Weights of a small transformer language model: 3 heads of 64.
Each number is 128 + 32 x the weight over its row's rms, rounded and kept within 0 to 255. Layers, rows and columns count from 0. Numbers have three digits each. The size before them is the row's rms in percent of the matrix's.

# v: layer 15 attention value, 192x192, rms 0.158, rows 170-191, columns 96-191
# o: layer 15 attention output (transposed), 192x192, rms 0.15, rows 170-191, columns 96-191
# gate: layer 15 MLP gate, 512x192, rms 0.176, rows 0-31, columns 96-191
# up: layer 15 MLP up, 512x192, rms 0.174, rows 0-30, columns 96-191
# down: layer 15 MLP down (transposed), 512x192, rms 0.168, rows 0-30, columns 96-191
v170 108:158134100144101124093171148180173112137164116136155137074103120158130146150093140124223128168115143113166056173143145092135052131133142144127206113121111169155115076174134134119150069134092075110164129152120153132139190048168195112068138140160124136080122081128064209164135138086081155122
o170 102:152100138150107111095132084133139121113166102093107156151093148110152125135081107116175088107106099182096075119145080081165170109068149112131216099140147120134111115130168128141103152075093079114120123164115118111022122099142183143034126132148128170091127112180115168190131160117090161130
v171 120:124123106140098090148156146170176121172175156187156158101164139137157131144156186117168104112145137112070126181076163145163151125118105168150093143180137163097181162093056115149139099102123150137102154151125150149147085130149162145129182150098148148103103075095143126162124099110110160120
o171 108:110093154139116094102184139098151191142138135132100159142171112153099101137158143141078149155135131126132110151166129153090064150121159134071076121177182115130156140121080107123115138119106179119108091120167126158130072128101127135105231109124087150153068120125147102165056135148120140145
v172 127:114110122106083148135113209175131090127121166107151093129111156128103121177151096207131138101164139127192127176082067105145114140114102153114140168149184138101103129154147156169012107125116049090114127121085121170147128071102111091083147174158089143123119123107097107134164156102157183129
o172 114:114144122147162148102124142140087157139127133083167148071106148116087149139122097172132104097113108087143178125078080149143158212118069171110116131151134090116133160123146119181103118039120116178085106101038113161101092113108046103128138097169169150099157098081164105112103113163150129148
v173 124:137053163037150121112159131190152171148131138132151119094138129121106152050112120093131139178131118141145131138154108157172132084126155144050168132094106123124140111164099197175126142176155140198110189160117164121106116099114136121162113135143166131145111145178068128133115110111126141105
o173 112:125035111097111125092175126176117140094148196097102162131102128120092075139176156130090063128089109123156099142128143083212140089144194136130145157156086123171165102193156171228123152124122147188130125157165141123133162104088134149114127142121152147150111123145167127118114091156123164085
v174 112:091146149092143090154159161159108111151182146122150058121097093135153150113122112146143107138119107163117199101153145174117106180176183198137144078134127144121130156119093127137137092137148072131113100132130143135146124119111142159095130145149125133129125080107108111039179122140130085137
o174 102:144118190099096132080187164128187087141082127141153136109119136160130137109079151123100107122154113165108162162119163161125109137135131091062118076092115096185213131098175128121115079174156136166149158157058160126119147122086172145114175084164128112166132121133057114088102120135171154074
v175 110:172141157118087069130135174112128133118172069119075129164171091170181111150115158155153112157112202135138143065109112143154113139148141134150143098147112128146158019173145162109097118070176116099127154099144105127121131209110121135132098118139117073125102109130114152101116060106126081082
o175 103:129155091160092140145173160106166158119133108148097143151097119128187075127137161182152093135164163134172090104093088174112109177124139112207155096166103144171120105157152152128135123084150124128136119083098087127101125136192181087106099158169060134124158127102067163166141129120065073099
v176 113:120144130128172145147114175131133145157141151097088147086139069104146148138098115165109102156134135065123070184166115139110170134071030130194069126136168089136122138113099072118089161120142139161170135168119103166136108080148118118163116098073089134118124110148085123100113089107108119134
o176 101:113082109145195121156167094120089100118167102189124150105165108128172123190177153118120122172113112117189128160111161083099150109099096138134097147171137131205140135115078134129123134111109125166180173123138108131082134150078134112176100119175089162171110136117104086098082069118190132163
v177 122:112128073117142176101174124156132161133128082175060136183148129114109094144126122080175157111156152113035117110081183159154157161104108093150123091157095119156164103198097129117166167110168122088114112085138151073167160096169100117142129133165094099091168127179110089083081107155117147101
o177 108:089132107171099123164101077122148110093104173147059125115126112139085129146104133109094124140131167108072076121124184130154128152114097073154145104132147135125100017105120140120096149151141136117114128114215165070074148099147165151102076159121133104117097121113098111080099156105103136081
v178 120:126134128158129099147120125134114125149155126178080120143174137221129172147143112149086127086114127107134090143181138167063131147115109080145101162145097168097126132176100103150128129093112117152127187099109148125147100106114211122077159110083056071178141086207148160086129081146144158135
o178 111:104162090149174146146127102074084169126087117130090142106195108122130162182180095132127104089131098174113120081159154153134147126169145145157081137122115127097109158094105185158118093052130162142127128095173096163120093128112156111052152118083102102145160152126116135142157120136109126162
v179 117:111195143047138143099170142149165123122143126121135130127162103142169077111108136148146139147117197097106136142183090169162092117082144076177141098056160123125104141140140072118119172129135147117151098092160176190115116124130108092105170132167140095133072083177151154193148125072106148162
o179 104:101149116123192157165191180123108144106172109076131143118155102176170167123182091104113142150171155111129113098107138167149131123150127080128120131137113109173173133132073081203144148109202129084154179139116124110127092145123061122142123142146175127087087141212158210106123130113123127131
v180 112:126055048103115100107185138130163132130196138139094162150168144145193162132197135135142139112128126103118153128143108165132134206151125131206101146182190166145112130201129129096157097154139100156119106171083134172123100149160174108083082098126133144151124190136146127136170150118074150087
o180 102:102144130116167100039174062173127179151127121119126141128177053123172184112191108089093146134124143134160162156137141124131116162160122132202146066143135143140139165137131138169128105099164154172099125140078113080107154147156157117092115115114175116128121122169157130100189188148094101075
v181 119:107144155132099139068160106091085113067121145132132107069200104213089137088114039160057083084141171133070140138146128185092130135163116150095095094127146095153150131183140161114104145140173122110209182122158066158171050120155125178099138139099081107114111161097168129139162084150135109092
o181 108:093129160179107139099194120064139048144130153083095129120143089175153160103161086165103101073159120143084140107123118190130173118181139111089077118141137097174148109124166165133122119145064135147142085163191067163144114150105089115083076109105060111125131147099119110152158105145109068127
v182 126:120122117154144096155152054095137159179127133129145107156186172113109112151156108122113096119149097131127156115109111120134144160123124136165166142117099148177128143114175097129091168075080106116133128169106174092130095167109121179142123073202128159153146099109160120105101124116136144117
o182 115:122173072098171095187137140180110142145111149140174086176125104178089112137097137137134092160099113137151142124136106189174142169111135140154146156116111135130093139131136106162117124137104106110117133104121134112195135145089183164158134107167127156163118071169122103135114185129097106164
v183 115:101137136163066163154116137120125092069141158090125116151129115108137099142118129167127107110092155068147139174127154084159141122159109067103109142151185154134152151161144118151163132101100109092200095132128172147144135175112176112097094055128062150066169138166115123158115151094130077132
o183 110:106160150114159156145104145127071147084097162145131092149162126136185113111121108164191091121119114138104108113110087115081129221099106154063100145142107135113125174135160140135145146094091166138095113125094134107100083137108059140154114124101095164088180148149103101177125160122155071088
v184 125:114164152132163157109099054107147186150099068127144100076131132090101147095181177104118172090123108140108206104135145087081120112167129144111170099104139090194144102124113116128100109171146191091056139160121176118115133125134125083174123120135128138100096136149121172144066160154186093041
o184 106:109138145133162116123076148176140087145101122158145138107094098105089089140109126098106077132110090032159142089196182115125166098147138111212135109147137074127153073181151141113086115103105142094088128103128176159148163122118189135146136141126161117113117105143190154122145096118129095104
v185 131:132150144100052181084152136172139155164095107122161099075142155130133146102089171136087166134081117107143155176136119102064070121146193145129132084120128168166139177063189160113097091172102112134119116186095133126071138164093064100182115131097180147123149067160139181132148149151109129084
o185 118:110138124159123194083125150100159129181187112108098090104088127150140133128135094067139122139132105158133075185115111088164097135157136124130147108161120156116137091133222112169194152139119109102145167150094123143121183133102138165147108102118123101125216132139166148104133130100127088091
v186 128:154145161050085130145170117097168157152053136093133176080157128109137173108077118136142091136126186129110085120158146129134118121103105120053126101110129109119120123095133153140115120122095143154114164218103086093104114141087076095173109116123193153173147130097095193170148115109151089126
o186 116:144126106123142135176155108137165146139194183131142155102105134116163122143125129117162084151104175162155109139113121141132100162124134119127110156127137135161104109103146146131088126188129114128100118155116133086123162204079044115159153127146171102144134134123147148175188075106100119153
v187 107:107170120089148155098150188121133148133148100121173119169095086040094089087131140133123080128178116138081105082139158121123124166176122128072145118127143101151120147211046105103131114186111107149131132172072124106157119080133088118098138122159131140107190134114098072112157152094122100128
o187 102:091092158077149154169170145130146092117117133152163135103124077087058100104086118079096039137169125121157169117134140126128155174119139085072072114106125111131143097172088130131131070190106094177124098187103138118101120134106088119101065148149155144189200139128173118158131136073144121068
v188 122:098127104089143145122103151108142120128151115142162144093181135169136112122124115147115148081138119110142102142128093151136071155185069135221117130120200182149165143178159093112147076157079075153205137135115115132128103080126146135172072154146102157147069133143145138085165128215156088153
o188 113:106107154107138168169059128139113074113196129149163174134178077142115130122123121021076067140146141135098168103173088160096119070125125115103064097114139141150189205112178111159117116148131166165213118167130135141109103092101165104180106115157137121165156138146177123129167136118110097158
v189 120:145096179108113188169162131123103111177194122147126116161114114125118105065122077105177143168196059132106121112155204157129113132156083133077112119133126072110149142088064110130126129113112164181114153184113179176114138120125090166128125136131152107158129120117096098113158146067108118143
o189 110:152143146072091170131208113109194073123127219197127135161113073094130123128124138117137128114202085202146127146169174125159134153105127149087130156157104133093180127132120132097117099163130145120088176089124130166159152135113106137117138147095135157156118129155140110128098117119136102140
v190 127:162136130097155127129123149173119141131140158089146112153098066121208145083145105148108087132151119183170149116170160201113111113132130118208094094132095131094062151100130145096170099102119113148138095102166126109158119121128087149088134161168118098133147187138089101099145133115136158153
o190 107:181113163093138120102161117177125161080137101125127110149119058108159119125116094102126090171136105235143157167085160148114110128087119091128115120125063101100125162103130127073143075080117137112142191116091130124204159107085084082098191151138129076113138151173061111072139123195144126160
v191 121:092178157124168119096148102135119115111119114158153131136111117152088116077163188143188097119114107163137146096165102110105094127150176146142189090094133105129168173068152135089183054103161104077125138094137128123151127156123189157110131162131137179147154175121137160053097125098158079093
o191 111:145108167160172146086141107145108090103094111164161125108156149192119142110118098144169102149131121101123078108142076137135143116167139102126130130151157142130131140173175177096117062187103137094103146114102129079229098117133195092143130197103095148112124124140093116087155105126174118087
gate0 110:161082193101131129121103133107116117208184115175204152102143124160096147120147082127130117193131106098099137088136109148129075102189148144082132155113164099139092115060107108096136084157106160137112123083147106078109114120110137159121146089163105194115110105190159148158115152150063125146
up0 109:177102209123127095169083169102099105149163097136118172132189134174184191121184143121068119177121177079098072102131073106184170155149111139173087127136143130137153126104095089107165151168158090148104130124117136130106115153107121113157154129155093150125067182145162099153135149151114151103
down0 108:172152139134200133097160108150097213138155137088114117159135124099079065097113127150097131096105091083102147155117132210124145173131108121092108135137136139143092127119085093141117089120115096144104180190110133149105101097160117085120110113115097108161124117130114184083186141147109110133
gate1 098:125103116113130111121093133085157115148119161118107137158162089197094093115125095179138200149107060179159120151137178108159084128123090147172103106172107091111213094129113185162145097122069132112087127160116125140181142106112131105123123120094072117150109158108108110052147127100106132087
up1 107:134140124148079124139157106165147122078135044070144091126103208065153141149137099176124115132072103139136172146113129107141158127117094151040151091106084164111107130101143097120143079111151065124146101139145111125129172130127095099131161119188157112138138135088162114124097098159111181117
down1 104:140139150096054143137168155126165144111158166189175157113114173136148195117117130105152109094136100097137141099150109171132165139138195106178155159128174138141119126128100103098129187095170122189082101160112131184172097147107110134111080124072108151081114138147099131114097116117121188171
gate2 095:118139154122130170093093136178146159134117158092113189143190102106131091120135164175187112182119118121151132203098118084105145116102121156112130098091089164144145124144147171092096137110111140118099155127136115126145083106079115120127129118151109134148104207139162143154171107124081145114
up2 090:128103173092141175190189169201122140101130201115082124098160093120128155159131172098162106142198122142141131134127121138136138155100143133127079190148093157099184122111094114140113046147126097126105094126129172174105103161149156096109187122108090119137145157154145144167079109107149088113
down2 096:102119091174156142138128116137176082112116102132112079066153165121125077148120109126159041157134119154121149093109158099145127148103113123132148163132089215128141171141125116109110120055108169089109154137139065183117161076134097163105083159111133119150119137110099122170173067154116167124
gate3 107:120130193123114093128165109162082115083129064104119118107116129108181153108164118180129102141148146087148118157161120073129138153142041111097132138120133177138079159077128170119112116111137162177156152132130121201145064098092087098145097157163154103150126134209194119112147123131170116121
up3 115:114089059120133134162168108037160149105116120102169160152188082128133178138162174111155068104124157131175135144073136125138113145113070164079101095101136128091102145178131137160130171133117124197081094164108099167089152133155075111111104109131137155143127128110098146074112111132092099131
down3 105:116146125111143154047103112167172127078149158110105138127125163130160114163128156171142069101132166120126086110078143155099113187083090177111140087143041145099109144116116123118097156116168146184159108139104112147109106086206135078114108108064084186075064078136099155149110137127132124161
gate4 102:083201148117181119100174164144151089084061167024123130090144163151111133068086172155126088116135135081074138140139124099096105109078101088163114187129132124107155121150116122117109115119097216141119136119115119187091133104156117171126146120139143167053133086146105153117135127114163119149
up4 099:137127061095132158116143107118133110076120137112153132131113142121160124123120140160123164127156111087114131121143106113079086090081065043098094150180133117132092123093133201144126122131137184074031151124123150145101116113144132172147148110147145190113127077166131127150139168096147172090
down4 099:139121087114072138152125099131158023127147080136164147140114163142158149143121099162096104127083129113130135135135150117131098145136100070169115147100163186104089143072146147100139160106153095074149173103100200129135149092114194113128062160082095211134094078085157090137108098144094119162
gate5 101:126136146109090128165170086064133142120101135104102145120112109142087159127121163185154126141145122152154080123103203136159121152175146057125164147147151123143127163088130063177109123057140121171177115165124070170106147108173156163134210116138123162145158143117127140082137130113095164098
up5 104:175150135157162142120125139117114150118151158108134121139074139083204106051127138157130064143104129081131127117192115074125114129105136188124130112194153178150075148167137151114137090077214134147109193089164066114160146151120122151102079151112078141119080161153139030094132175151024080128
down5 102:133174149090127108107144089132100163126172137183131121155125105142128160092159172144158112141163100219112127127097137097080132089108136104121126180153046123084141075151139126083117145117095096086172111144181140112085139163142167144095120160124107177094102146197149147086084179134121113141
gate6 109:141112137179155157178121149093167078179147207143121165132147122096144098127097146102071131150130094132115156131111126129203144206138128174100156160123200096110131125142148066113109138168139098142107153065084127087086172126133081143124093151116124119159125121135046112102139190150090112154
up6 103:161085069148150163103129125139202173163172074064086104111153110097157101164105150137178148130108056099153134096111128135140101104096174123008098125182100079117078209104143176146126148101156127130081135114121172151062130123113131119118134131136147086140122128086140140121101143184153131119
down6 100:117108130103086133094112136148128154151110163114087138163124117113113172168077181110121168151163158150154114086112147131174114153114146218161105233111127131123128135136167123106177130201179173126123196095148130142132122153086119163083137163171119106121142138134095143076146095179139156068
gate7 096:162109153123184162160113084119151080123174098129181123107114104130183145170103150134093113116057082119200130177078154140191166168088137153076097204084090160137073141145145131095144148180147146172125167073124091133137150093127109146127126143150161137134132160095115048167163136156127132150
up7 102:120073158153114095115146163170126130095065146160148135104143133109147140137151090139112129137204161164069030103177131147157168143105096076131172125099130098143136120114049114111094091154142021138133115097127130179145130035151105130079151136114120121179130111125143123171146142152097101109
down7 102:127117128128171120144067100195102123121158173160159140158121141130137152128122096150137123067123089140103108123151131082144142146143098186120117115120124209079100180133070101066164177109118138120081144158133074094149126095161093127171127129131146160145101127135160060124093168169134131184
gate8 105:104066081197132057144145097168129145120101110126081125148194145098089153091116134163172070102181088118112138112111137072125116158107127147097126137118081136117153075149115141088097121142151093106124160046084138169145074098101127157114113078089140144098126205119115125181125074137127100140
up8 104:074128133063119104094086134174080110176103083141191063084122112104132088241150107082111124098113142092144088158120121201132159177186101123132179137089144112140159144124141142114137140079128107127123120130111139154143129082124167125149118141156167177166168155165172113123141139117083096138
down8 099:105167083101105110139096084157136111127098116171139107139112104111133175106121106148113134156120149176050126128151149177141176135175177158109076076130094106088120068153123180106080161118074117082120137099059121106136137126139141125189096146129152096174090126134150145144158177133164105135
gate9 094:073062137088137068099134148085095112165147153135106158086083119184172172136149128068095150135143083195093091157139108133113150133162108088107091062117126115102121125124119153122112141108090093170064109106147163134108047115152144103146150103125120062089171139122110144098100145151223091171
up9 088:141164147114113160154150077171131100123086146079165139204120094110149124116106157162102156175142158120196145110118147114202137122097150117093086141151119156144135125126088068162166169140134177160149147028131139111145163140134077110121147192130110138147090225133105102161107123123096168113
down9 094:147089092110159102109118077113121119138115139161101154113155151159119117110150102104099103072115083101110116171136127149142078140077137161107128152100140092108166183127187120051067146143095126101134156125173128068156097065134165123110137092136072143160158126097168128111088132175104100079
gate10 111:131145011152154167152088149159134110115108111099113148130124154119129128111165157113112167108134117126193086116124105094133133150089114116186136110201135161134141122075117160164105180068144126126074073138119108145137099082136081137157080074107126105137147161160178183144177126190114099114
up10 103:127094142151128153071120071171087076156116076122132127155076195108153120117093143125119101149110126141104117101136150157112125100117117145076180140125192086138110172085087109164132120076108131123148174145096125122105091158086082147180139141151142165141109117158099169156079117109106124107
down10 105:154134111205128093146171055190114146090172124144147104085061114086075122132153086156134158059163103124155102142104132135103162075135049159099126089134152117137135119175138096122130091153144119142174161185134114130143149108154132159166107121115076094131128100139123121098177168095122112140
gate11 106:123086108129102159164020147148069126169137184137118126101103130149187100157104160214093127119109128141146097103108128097100113166125141098173113119153121108139139133123090118179146119116141108134116159123168047079127052109143122089152143134150142097126161165210136093131126136150152168085
up11 107:077116167140176096138051097176053136107116115100123109109047102155126119097064133053142129099107130162173076049141103126116082147120138072168114129182103133144124155120156099125124156130125119155148074151134178104164138129168065083135112171143171137114169073066167157181153156140163138139
down11 103:109115104116133160194180172154092159112104143112136157138140129094113129129134193105109114133104094098113145117095132167134096123132112169110130117170169111095139121158145133080134170058168114088128133109098131099156140157144084115179153088183145076094068095115130144170159132115191140165
gate12 109:184145068147137139138073158056119137118053127135099191165169136108127120110060140156079103096172165084090144117192119143100099127133085111179085145137080146214121098124109121135151164151161121102121137087109112132146036089150169141121156153061134131114128138122095096107136138184121110116
up12 104:119150178103151161190144107125176134088139110120157141050168126141126147157095181105143201110118120124093140151130150115145059102101100070117090181106153095089064147134041176188096121141159153132164139135118118074215164130119063131169093115130143141143108133163170190117121102108117118160
down12 102:113119117106121171130181163109176092102147120133154188115146128117158159134062142129132143126064171161140126165067094148147159153111128112114156106090071081116158156117108122127095080098100186103112166155152189098188126117179067129059128110149030118198108169087109173067110108179135084108
gate13 095:153091120156134088135104170119143152147108115032180172089102114092093153090169104144147146103119129156135126163112142140119106188132123184100156028067204092126119161194092097097117123142153140129185113068161107121152106104171127112160159141095097119152195130126106133140151156133158133082
up13 096:104159102085117141121142105152071146171185155146154114167088118180110190114103124127141173121142077018106142150169146129153154104093163115074145131125112129117103103096130088107131119107191115123058108096147127133119147107110104111149131120142209102092068119176114134122094151066128155175
down13 095:147160135144142115111147065121057153094144080152145140162128156066136188174163077136171149073116104068155138148125081053112171112105177079111143139110112133134065100153153149102101051150127085104116106165122130149141070121120126118107090130073136124154134148152116176152168061119153090115
gate14 094:180123111097165225180147081158149134096135161144152178159155155080143127170157150090076149151158098093107162081119128130146091151149032081094078172117127111099098096144131134086080102122095170107146115147109167137124172154112132134106148214078123165150128101149147116151113107177079125166
up14 096:090100169138123177137128099107180114105160078116139170114171180112141091136113130171060144059142127120099146113156130184124125160144064096133129175155181064137100072127124094061118129115116134105100112156115147131079197146113213099092170100078116121094084102144203057140149122134142201131
down14 100:155085136192088193193174073165159123168143110113128132117122163123150100123106143132118124127162123193162118182108102107089095152107152107145165113174125124154133116121116131142133084133078117111101079175123177142124166095094107132121130170195083116123090133092100112154171142119126194045
gate15 117:105172144124181141103112110199102163138138103151119149136132103144132163134143166138111146081076089105078103174116095125126093159096117113102050151128103119143144120186115183130084147163105132134149115131120156132120142179141145135139128132110058087124145135114102139096089177134149164096
up15 117:166127096072079085215118107130089092143125126138150119142128157080133099113130144111103089086135141100116132100166110146076175134136130166132172114126163100111150053079084098073087111167169152119140115078128106161103138140120120091150136126099130130105089196208120147128107127170118118159
down15 105:164088108137117138130138135135160118141110122155138158167172149178079080086159135138132164109168144108154173102068098064100131141107149162152103130120144096147175159071174125117146171158140109130101130125182019125169106075118066123138131098118129201126124190152099167165111060144148173158
gate16 108:132121137146123144161100149108149160171133160161144105136114144168141082112048085088139126094108111128104120092109128178140111117049133167131141154076077165081152092104106156147067115136152095163115146121131091125137164122143093099145097127171043138133083081093112089150135162102137131161
up16 108:168063070135161212129140110168117124163084160093113203089157109148181091127109139160109131142159136155060107075108160173160151183061138142134152149162177150119159104113127149154133144094122142121095113075079155147109138104114089120162075144070077132144073111156129155147096112143141106159
down16 109:051105097153138149089151134173084114083118153075104138136121092144151068134146174070124125129187147144124112101146135155176125121109113168163154132145120155116186124128138110112139140134155060174082199139132168098096054161113120118100103116126064143112077182127106147125158182133111116119
gate17 094:083131169113036109135197139127195125158144113146115113138172110142100128080213153101176132083165156147135095148156130139143142165128196152137140118114151147163143105108131094185122112173102129132128145197108096203176129119130167170115109099158122127189137098074099156062088131135101178112
up17 099:138097174104135102129113101147139120118106121140134105126164141130176170123096175183128137104135170145129067111153092076130169171120158100169059093153144162075103053130115197179124135196135130094162115117173159184121098151151092158130069148172181166191090105169149126098085132140155118095
down17 098:118129134103122103073207142143158150137119082145118100145147118116054174114146146136141165096131156119143103186132183141161103166084137126129107068137057145143177129065122117158201092099114054166177139140128060169167103148119124178201080138127106168169111127110112164137092168145122172134
gate18 096:043113128153167168173154065145121079180043072196145187153177140097086159093155100121119106164123103146129112150131138123191136181168176137120146128146125071163118158139120118134138130153129116141071123126119187168117131103142079106122136110112185120053124154104162108120140099111140143107
up18 093:145099135111044141072126151140082142091154133116101084152138128165088130108122140136201141076134144100137096091087158193189116113112080142093135178143142151176164153121097124126100108108153121080143183160124066068085090146172143137195081125143158097151136124143085058154156172147185068135
down18 091:113108188161132161110133139163139131123117142134070115140153078109119135145111181178165084162130131108166117096121160091096169098129165131119130143102137145138137084130178127119138125133117124144061109119098099117130129125118143090058107078120167173156098155166119110117078146141185105141
gate19 098:112124133155136133188163022114143177096158138103152213123144197091085127144141097105118123105068158169112140170111123109068096092073144134123083144147103137153122084102118070171143139100155140153129125197095108081127152143165137106146100086131107126148119118122127191080099112112045090118
up19 098:117166121152139195146116125086117045193128149131174119163113133164140113097167142084119165110166114122178066114157149157142106170098118208129160081183127123091128150044160154161164159133103134101124121069146145122136154135151176050129141096112095123166142137113125145168106167151167110143
down19 092:154144125136147154174144078141150058181117162128194099104107175096151122189159142186115116160075094169096152159117090091106126085123131093140205143102172136155127097162195138091098088121155090107101120119113119138152120150121111168143139081126092163095122208104156157127119197132100129133
gate20 101:074099157164118156094150111220089114119097084120149117141177131082095125161156157206095100131124112180172111128120144142125131105121110137097081136148062143153145139124132117156167131126111155120137074184157125177127222080150106074121189092082126122137126162123095163113137133170071131127
up20 101:182115164161130142123094084123078129143183129157080169090081123148064149094136187119152129176066121113128132145144177112114137120131121129145107173107086182077085146077145125103069149141100129133166150080098122110106119164168209126127143127123131137093135152114161124139165081115144118129
down20 103:138052149150117100095107175159107144177108156116083078158072134131158162129159122098076116160197126159163143104133083095069137139163138063172147133092108141104149114163145095146063100081171131135163130126131090144119176092141130153121129106119136091126163081134123099101147084113179186162
gate21 090:108114184128140142145081159053077149105121108104140108156055176106125089107087119146195064130139135138132130160099165144088119135079082117143171166129065108093064120133164148099105142149126121179062169113094148116096128096137073130122150117130133098115119050115123124140157145135127113157
up21 090:088089091087155096136064118086091119136110138140160183147139098036138129115146131130110101094144107122135157115145195135120121112183136102184141102166090089107117101137147159122130159192036151169127130102106165159067183147102064112134159082085110120130179156084136119104161154101110150133
down21 094:127096139095172112134096118112085125169097145124103140069125135052168179112090165165149154114187166100117079108109080156129181154069094148141154114111152111114142169149125100120110115069096083141126198123117124193100123109155126076110093143127187121144148130093133125172141168162104170145
gate22 097:081160129181116145120055185168130147118155131123119077122159116096191153100162133125116146143134079017090060109113136080141124179140152164131172149118133112154145173115152107152101142135065091130197125137155134116078067127087118143128173123162036114129072153113115156131174106179080117111
up22 100:117162098152158135078105187138129119079072115111125115127129100124188189156156185148157153102122155057126079113106137058135145131152117165134137162086122111148125189192120061147159162177080058146180135157127055103159153183129108121120178123110154117126139138173102138108144132146098137156
down22 097:157120119112150178142106188130146084132116149097124139135152136159117178093212166160148145127102180121153089125119109112142081091145077140153078178212108066096075104176069126086151143136155168105073079105146109131081096100134089094115113120102076152141154114136084147076174074182113140141
gate23 108:125146162110095108108103092133196116130171128080130146103071063160150121151118110168115132162129103151127141103156158122124080100121135137101146092117094135120145114135160171106180126145123129155126086144090113159099149125155152115125186122074121110067114123121137158097114130132166139080
up23 109:146108126096126108121140053103101054135171120105110142167094141192101107090106134153147096155119087186107153173106120121097146097142135172110118103075120134130162176158155161083183093194140109147100107104169113125100143149130163124120091162098098061134117196137124175134145124150109110081
down23 105:085092134109039086136125155158161139083105118100128116108143093180102132151114091137077055132160140144171125104160139142119127156106154137189165104123134164149146076156136139120195168136105099133089130154143042164188166093124117119152155094164112125093201135133075123146069080130095145141
gate24 093:094151130122165101056096120137115137174144177102108120111081097102099150115116171107109094103122153144139152026042094159139160176105119096098128138094126115144192170176126193103092119105182082127095131128137119094105145084121087098124074135167116120143143165104105141107133118142125082124
up24 094:142171119163140209133149123138120122069196109115106132163177135111096146167099151145108105155130128137158074143152132112133135066115147127192128134118061136097132129134131108168116158138142135073137057140115184144107126164113128169187175176154125161098189127114164167204109144173120114106
down24 094:168118173158149102137107156119112161087142121178178147106066082135084073115130097156184161135117239136165136149220166174199129104127115112149158080154179194103176136186118109173135122110150122109102139108138222119138167139137117087074073122116123119176147139109174178139119113103104101079
gate25 103:148110098100115156174167125069117159129135112130148147125114158142097196141146133098117159123160061075160152151134095104085173142105140176097095170118121149200135170148139094190192169167120089126063192145136166151103146069156103097088172092132144110141071119136130164125187088132127136133
up25 102:164127066192106135170171106174162130150096131144091099113133069154099210132120196170140147144194091089126153109097159098132119186115108159086118134160123097145144126122120105116187124115109106137087205155151142143128178071144082161158159135128116124192108158117122114124119124093093124103
down25 104:085168145102086152069094116126073130112114078110123110070118120143116186117163130123089115146095141116144164177150182115135120095117140130108118126107118138129136114183146138120176143172141092094119157134124077128135189144131082149120075165099073124187174160143106088098116117153120111122
gate26 105:198120211150136192155143102111119167123169115110168127068145105145075110117096094156114131126167147170164093066142138074111189136173109132122086126181142086121125160079121171086157165149169145110128182103123137095124120104186092200173116158159084147122162200179137129135097090149099118094
up26 102:097067070117128127131134088156128166089170144109079126076160154130146081210121124150167125159094146123173070083115120120137149078083169063122131070152124114127137141143141105133055057122089152129152091106149109121113131161102198132095165111120185114187130098103129076079165153189104146120
down26 106:099132093168113167184157183153165202039066187152130144163168120105158126126096076125115164074167083107115086129122107113147094161152102077123128156177145117101115085091109103108030142116159147091108137165127129161115159133144074130126140095142105156096134089100104179102101095112142089114
gate27 103:139124152145128095155136111143120192113190143179130119151114142090146176129144061119105096148122113131192140086055127088112184123057151084123121106149101109179131124112126156107100158119136169131112167128169084133059082129137100167128190109109102145130092151133124185135158136096087118156
up27 106:124119111150115176089120154082128104153107090144096147157156161177062076153157153199147099121131090086075138111138112136148142110103074159181108087141124154161089159117122114100161159112113096056115061161133148130093131089087145100143109120122136112152119094136120146112181119121121152092
down27 100:107196140149071086180149110136120102094029038130109123122154147166118126116144106102151143173112117053091170131134196160142095115161114083092205126157137119083117120098156131136136096155141087139086130125088131102181153120039108064159110125084069128110091127119182137091132142131156120161
gate28 104:141118116104123113106135105105112068158142171204152143045116168132134181100135138142133081108098108143165107113196121092136133157184108179122109100117148166100077149118052153087107096161056168095091135119131103189128092112119142114107177072123158149119100161147119141099097076127108060153
up28 097:106108050052155125140078092121049091130135140142141097161129149011137092124131120162130156111129124138157049112138072150167112051149164112157135121197102119098131109097149151122119121191155127119140120084114113103118129131097131130151129104112137143137113102157156129132184108085148121219
down28 103:079122141102107119108147150096120088150055091157161092079128142153068149099163143143145153107150114056154172107160084113159146126090149103103125083073131144124164088147157157165073107113108128072049130141104116109121143177127134103137117143185160126082143094100096104146131126107116087117
gate29 101:181176152089073120134055079098118118200086088081153194125112147110088093153091113145170145102125140155130149161100184100136039168104089114076185146141138088112067103137100083130057165140144064176059127122089111166173108116196111168148154154136148138088088088145123137145119167107070157153
up29 100:154174115168124163087143093124079182153143113113125151116125159115078084151120119152138134121144111105146090113075184069164129128108098132011159095165063083111121056102146091125111165111064161178092072157130157165105101082121145141138137142172153144122164106145104074110154128089084120090
down29 103:144108108162109065121139098153125075113167159080164191193098163199147150136155128147115072083165146159153125163217156158084116128171119167086097126114101155152126147142062092167187140139094096104151159144119132151113121100102205163118098154096071093160167181122091108104090129154123105091
gate30 102:108083129099121134115139111085081156135154088136150213177157133144105112121127132131111133107137087128138087140218144175082129185131115138166114156121139111185075161154185140142149126151103111132133155133135088084158132133175109062121118134149098123157141158169105102106175127164190094078
up30 099:153149140111079086123124096126118101089126087152146167135177105141060110051106171143145086234119103133144163149120129143120086119221052107131107182103059139114082143167110127119214126094172130110143107127144151110108160114114118176083093158119119141121160169134062130080178125174187128093
down30 098:157148120165099104145102151144118175117142093081134145088178194125138095093130105115150099139109122131142169072085124094155082155061151134107074121132120119126109153106134137101121127154128090179075088108196129139113105054110177064154148154169078128087082125125129158146142072080129131152
gate31 105:080164159149167085166109142122146089127100128115145160080128165112145108137129109112115122134140124158166142128110161162160097093109093119134131159139132130123092101121105135172088094172183128114183088127122108115141110132134070165117149116134050117135086130124119099144133119101191135111